Each number is 128 + 32 x the weight over its row's rms, rounded and kept within 0 to 255. Layers, rows and columns count from 0. Numbers have three digits each. The size before them is the row's rms in percent of the matrix's.

# q: layer 4 attention query, 256x256, rms 0.126, rows 0-9,64-73,128-137,192-201, columns 0-127
# k: layer 4 attention key, 64x256, rms 0.112, rows 0-8, columns 0-127
q0 056:134108100112121168162141144144139125117133100140175161133084139152116141185114108168155109157094133097069144132055150109139106152107127189133135095151083085150120136165089111127142127156130095107049191140146137129124148075142084175099127152146103114105181136158122098162218148159194130128122095111112090112134136145150144110138096085089092143131092082142158146116240123166121133138112
q64 116:086155161097136129160104126173155143180130089135143095119084131114115132158108122128159156116112132133112111143179146129141105092134112135101122128106135137096143093158112070080133122148156072151159100095113130202123128165134129092145162128102159138095076115112161133078127147110086095119122101114120191130186157153146180099136149161110202089144124122143071157145097140107167149169097
q128 085:133120243135124159091141143146149133102116182121125138147080108111090107126148104105187069066146138151086116139159170121114097146115108222131098105085170128083113142114129139119066092115130132157165137119135088182121153114122076179125072134144172146105159149142128137104089134122145194125086165148149084143177149086087095158164170141082144096141165114127138131116098137127144113117126
q192 082:056188162137092147121165185164090154082092094184117086127123138173104114139147101156098133123160099167138144095122080163123113127113139102105125125151153121122146105141148138179115100068196180135134090116129163181139145140158117140071132058114091206131158165133057120169107141120098180120152125113141091153135157124117122151171155157126171101127108088123167108174096116088086164179122
k0 085:157124082136156184130135124120139110060132162142130159133131082118178149075146102142138185134135153147141125159135128139088165142105140167163185162177143185128177123091077138000193120115096142111143148134180136072168137179061106162132163175126079154162114145090141135109119085079150118129172103148080126145167119177078139135150112142123097114079123088159123178149139103183189141132130
q1 054:148160145155120169110117143118126144094158113126139146161172114141110162118101131130049148162168106165074136134123096090118181132151167164132178147116074140151062144147087177159140133107135184143107133145183130111174124132086113125129069118122087103142160147147091130140162117119051107088075163175091137127133180099176108084077161153150112123164110140194166195119162115115142062133111
q65 111:051200143134160150124079138108187106123118098155123114127159131151115158135152097123140120122085134100160136115162131133129123130112126073096128119133122144125095109137107126138078067147157163136157193131142095167128155123156158104105085148057162134168103088203150124104124117155081118141121202144165149102169136113090142056133168107172096192100114092092090158160116155126150168141127
q129 096:152148134132134129114173111163124092152131118074175121104120109126154114160171189033152119131069146174117093134119151103093117113125152122128125146103065140079103141176142145109144127051147165136132156119114142141152119127124127114127152125136071109091054166137165134141127127127121082114131146145165076101147192058108069069131132155142139111090098126123170166132140156077116123102144
q193 077:165131111141045169093118139098131152106174181105127243129094124195167113127114156146129021091104148124097125148105141116152121120089107117118129103172111136127113146124196035156128111093119130150094196105141142119107148097066110180136109071120117138130182147130109201148097191104186094212099085125114085126139151156126079095104130154092130134093155195063139148150116147144128115120160
k1 072:133152181148117112102090136121162119072115154163102099147111084076134068125170194139146108134133075083198074156139104125132113103114130139134075136160087096163120139104105116139066148089160094161093110103139176164107118119139095176111097152094077159106087160098126145174141093101145165102076062146150158124139131131173136156141090128125165124163154110179121168112087189058108105088155
q2 054:173061111167167184149136102170105125118215083150159093138128118161059208125175152072113163203125195139185147128111166169137106164140100141143085103131154123192146077074106094099140045137140164123113172131180130148138108179129110144114154156141137150178123133162144123113125134120125120136216096185146200190105151144129091131145181107147115136171144135117095175099188073084195140129144
q66 114:151160183099107143125106112116048091076084089107119149103153064069126188099130156171153161043141076126083095087144128154101097156164125108191082123158060078149176079144161102128138092080133137111130143067161092079145120195153143115123144164169196141159110107087106101118103147077093055157166117126068154156151151091073090142186102141112113165105046129172134146134141184089128152059140
q130 091:107114064135130131120064158136129149082196137154147160119126197150090138100092111157085096088171153177129162107106104090091095116154136106126085083161137122200078115115150144132104151095139178151077176137126087145147116126090164129113088124138132093174137123137102111141177219132151150154105128116147163114108108142137133049104130122180133139191145101127125150084091169074196086165095
q194 085:109102094166141138152120119132043120136123056150139124173143072156075152222132085130145157155131124102128157108147127087163098109117108166141094133130103094097104159096126101132059130178078148139119179189139108135149126109108075062139143182109144096139126192107108223075142192116157109192174117137071145146119179142146154161139133133147102159190177129139101155087096126122134106113127
k2 087:075112136104105168094084186120144108113122151133089114143088065175168081155073121076078108109081097108076150162150127156138062108132131142125147131167149101079157112107122131132115165082128058121137102073159139144142114182171130137120172175118077146025074145127103091157145088154106137150090117141115121129144145113143149120061081102141117124162131111135123187122129145137118103117117
q3 062:149131181139173112079150140158079163102160149099097112157176120142083133110168080089145093119156124131137038111134166141209165131128114131139090153085148167090130137104135137141121143124138134143095171112145111122082098116132115115101172099151114148152128213083109111129115013150101165140167134159175149167122082105122102157228114110115124155090164154139106116205155116131171170115125
q67 116:096151137070171111124098109115106187152119062107154127171116144162087128123117115112139108140079111167129177110087082140126167160132171083110134111147153190111115131128123138130097194098117110104170077166119102133153113155096114093156153201095157132128172139092147153096095144168118117112090094071162063103061098178184112134142143126170168145138099128112094156096063141125157139088151
q131 100:165113132113137155112146127093128186104119128138096143136184170123078132139074120135115107161190094055168115148153106116158132129166116191157125109101124159127114092086189125127158105138172139096148139134148093093126115136188177148209104111090136111146129116062098169143171158157145136130107076177162197120109115175080096209118133132084137129167178192072136116108116120169053107158140
q195 087:140092170114135111135144165152187157133168095169071112117159152112126180098142121051135109128161150124116172093150146170132174132088183151161149154120105159108142173049129132131110167101063128127169098117175170156054126117149086080105129145167189163088134183048149110154177126076091107103150097154160103189131148137138153143131144138130131104105111058066102161180163101120140158136104
k3 093:162106079147145130158105082097097115149164146140158140142157123119127089131096147129166181095135091113086136117083172111115032141115041127201161076161150102136148104097143090105156082183171132108095106114121121131106143124194140127142133138146147182142130167190109062107134136090169146124155134132120091091164197110082172093131095086109124093160097177126083122101111081127117157131099
q4 052:146163127074163158118179132125096180157107081127113100182138148107168135152158126116122169110164122116170063115121125149128128124148199131233120105133135186078078100123139115141145145105088156135148104160097112111156121180115151098116126082106133128132097120125119090141132063175136081131145171127146154113088169155125141117119105103170151099149160202129098153179119098057124196119179
q68 111:116131122116136143109181185116134122116136121162149151110092152159116093108118091167169148134069054146085130139119096141117056097133096147122143126102185051112127180184136149170144148118110176096128087201162135190093182167097157125107111138096201125099123086139085099096103146148001159123133061144150087167169162148148110105163087133131123124142072134185135103123140064174205176129128
q132 090:151198105154140092103104113092135126140193095109075078127156145093066097102131110165061130110177158094146103136120150102099145111066146134179118150094113118142131106158211092104127102134120140108142134090104114177131126140123128131157129085149134069126124056154074144197152123144083109133178124116082181130102149086175122086109102150102123128142085108168084129114127142123158138162114
q196 079:109112127152127158146142074160114117109131147174140182086199184098154124100110117125144131107146125126141129074083146139145143185084146112138158169201156118115111109167161104129102101083147162132140182159105212138084109056123116149084143148125161201121101225067148168177148180101160122133131139138082143185137138140097108092151107136167169192120124128096123134060135154080091115112137
k4 084:094105155057124146089148126139118180181083051161140141121156113140154148144124138137111117106111125199142157122113077139128177123144105090132091107144119134130149199098165150179159106108134150171111117146165139075145063074157136108117127110117094137160180109176120236049122128148161080143106106150123166129111125090164160102154141073135138129137162172103188134114114177142143083121145
q5 054:118147145094138146152152128127049139103074132147117072190114134153128141108192136133159137105090087085165115142133153139157079101119104079130150118061150126133136130086186086089100125093120091192129127051109140145111142124120204131120098114175107187107136174129109162092102083125144143179129141096112109158164102134170100174141124145086180104129170208169089140200114079151136137114176
q69 118:101123136174177129144090107113021182150122148099159165075133182128081107161112149090122110155125107183105114165081175116164159093114142152155145115135170140145092103158144143089154113142125135124115108148102073158103058148084179084119084130137112073146084122092084141144122051128180129156108120125151137131083133134134112159107188123083107150162136130108078111148096133135127158127134
q133 088:179104099143174144119156110090101122132150151080162114127188138178086131151136157114093109129165109146130116105094100117146086186148144160132122135131118080153120105131139146202063101113164177125122100117142116157117045163154190167094073124087149141163123161128086144128153114125136096103183112141147169118128147233097131154140158127113080126132110204164134104175159115085141147144142
q197 070:106078151118172057125100081167078077151158113072123106156072230128124082147154146087142114124145119116129122133164113154113131182136155128144095062141146149145112156101085165142138185123057143140118112094123152143128102172073149138145088126179115082137161062120154134145141092152112142104044165102082139147120093114114103136093100149146164130146145086152115162055135171151079151156105
k5 080:108128135180115158136085191100167111113176162103102201157142197118070149129051104091119114158138150118123100161146128115116133147118107166176120088117116114081056168138131068158143192151072155155078157137166106086158119106144131111193154136123145112148126130180094080158141104086147141140202104123132166131062124074195127136095153081154107091073153150089173161110149165139137122139125
q6 058:134080114166123103096089067114180069125116125123091132106115130143101167146117096135137142185007063137124157111146160153159121127128106184063099180130099062177131102104107126112137153132114101137118121085049140137125118147090135135105089171145160154143106172124127152161174147088158157145158173147152141130132143067080101075116089094164128122140124083117139096089108120131091130149171
q70 118:138126109081131205114155081094109165122135117110132104136156093125129128150148105150135128110160125098114103114150101180078228115143111136154136171121162118153220082105158162156144160053165108170114088082193134152181099099170201123108144136116114211157110151149103199158171078063093130162094107139114093188127154128105119135135162140100170154175166102159099104100129100125062102069148
q134 101:103117179118121157100155093144076193135041121164122148089105116149167133178108074117177122180138118077123165149114130166187162144175137179126178093137161134087111083069122159131134151082154038183121139121121112115123071115101141115143162124147105103095143175140138190147135152148155168162062119142130107197075108163158133166127165087133151124076191170092162096126128114151069124097160
q198 086:107137151109140147107120133118152178175176151063200124163146116138094093172150117138159156155137118120087091159148080193131093158151110207089092128128103088148115164094088123143152134148122162109110098111101125163175139119147150099123055107114089087108124084084059122125091119119076155100132131045067077119125094084078166126068094178049164102144131102085086140142082103087126099099104
k6 074:127149102082137042182104128098157091167143126149115106142159160167135099093108102110097108163124094157141120135101140116118060081118130065146064087107138122166205124161095097122145102147114122120109115170117130164117076151140117098115112140137153057122119152212107126127146126110167084172159125106134164097148116066150144178161149114127142126164154128085102194113132173130144186164146
q7 062:124136128107106150167110157140143118093138086184156090098173072075134052149101162124140103107100183069077137165157103119180124083101181151084193095150162102100161102158138142144117141126127122141148098196169139092138173158160111114131116135089123116162104126130166150133095179181150133117088123114066138090151140126135160087084136119131079142153043043122151127166087139114086139128133
q71 109:078076108130077158103140132128097103095114142148093143140168142070171185099078095147087105083153102110161155126085107083160038074102131119121152134155152146131101113099102148143160128154106114134124136167154133107149128107131137176151043137148173018156177194130107095139165144170143191140123197133124103130111101135099114124053131153180114124128176107150081125128151069118054119171146
q135 097:134138160137129096158128188142130111131117104132073176104096170115125142106115142130118154173104096122109136163123187112101163138101109163141121085113124095129107126114203087068201123144109157135149129156113113131137140114099082139122161119146173104148175159119132147114108142092170173154114124101095100108132111058103146135164186173090137125108125097157120115134124119072052132134092
q199 082:123139134126184110123048150148131141063147163169154149147099116131129135140094094155102186109045165147146106136105137106076066072121146178039107175140116100125149138136129138079143090173191082150136101166096134100133171111193060090119107106088139125061080139152193159094045124127105129141164132110108162101089133173149127067105134098111135131135088147092101092194117133140103078132140
k7 093:104133093131050032123161095066128194170161139102133151122094134146107128168141159214145110175138182090119143143143101154104164136217149121104168122085115196084072158155130121072076134150165141161144056134160134121054139108167168145121207069160118120143122081104147109131158143128158146123092117128155101161125131137130079125106121068155136098111154158099161100144109177087128140152176
q8 055:153092178158081127124106112121084165080138146092109088165124143129060107108124150115116155096099102150116112134083127129086091109101077143150176174117081098097134173098123088138155170099133127143143144139069098088103103119094180082121140141183129136121117181108126132105135100108137118153167140127129106082134117126179064122176101138131155120149160168113090179141128161077135114176110
q72 101:173162124137093082154119070137088124128102108101165153159165065106110164105129165201037126114179176170131084134179182125084171137101098074106127163072199097106101141129193119111103080107095067146161180086158097171093189109119117130097130140117101156162141124122179122109113184115113097116128127131130123103123190105158072148097131123109150085134153084080171168056151136098146124138159
q136 094:158094071137108091156100076112151163165130069092171181147139131199135178187189148137053215078085138153143145167084089077074074167141147073173115105152123142108121172156179177112172099133064166124144134133118122138150076149130170107079094125143169125063140101078178134133122157139156111119109050134160151090120165139133140150153124121139170116122136098120087115074144098073133136165147
q200 079:101113158146136080089112133077088066135102119103133154150141102106136127132107125148177091140123190101094132155167162170134128202160084184194161080112103160085099096141150091119065115178099134080140128137141145107111098120183204141166110087142141132195169135157114131155097138169177157147164111113082041122158103142155135064156112164135117144130168118127160154142118075128165144084118
k8 072:130099098068152126124143138121127143099086150160103117058122142158126117125073109097130158144136065158135170086164102152138172208093159121140107122097138124150124162103157124149167173095169142133110076137158097124136102156145170102159182123136063067166092111128153104085116143147109104094103152186092113196080072134133099075182125094115108180169131109098121142099139113136091132119138
q9 056:092102145124134109184131100089163094073082108150128142099106172157138155085110096173151114143106167129140162097113117110170122116118126147138108142088082075114139134147086147073107172147151117164100122141064158161099081119129058190129137158175118147122144134099127178190075181136150185146155171163141148111109084140103118091120094182145153119166094075134176159108122161197125098087146
q73 119:162183105163155181122132099140154121138177091105094201125130174118133117168129123119084139145130075118128168087161118086148178106116157155136146148115088104081175106157171142106123123139164137109112127156119132146095180144128120163111076105154145133146161111132120168158161154111137121115092117083163107101147153132169129141050190200145158125076087106118113144120073140101048105135168
q137 118:204133141112164171151119149104047071118177138060147211161101127172099140154044080117134144137130097097150118082182091110132113192182131148120140123128141121116238124072056142098148169122135157116110140154186124144134122099079108124069102065106162187085185084172077087124138126092158143096133091100134117105144102168124085152113151102157175128139122138154106073075149096139102073126089
q201 077:111128121139182088096073112107177100110148131083110143142071106128140128104160122119128087082091124147085164141125063157153125108121157198105136145144087169136125176108127135075157116167151120124071104117181121144152109217093138127142114113070121120105096078125171183097115088127145112115166112102165166133084077141154080055127140130134153138119127129082069157134136103171122130136099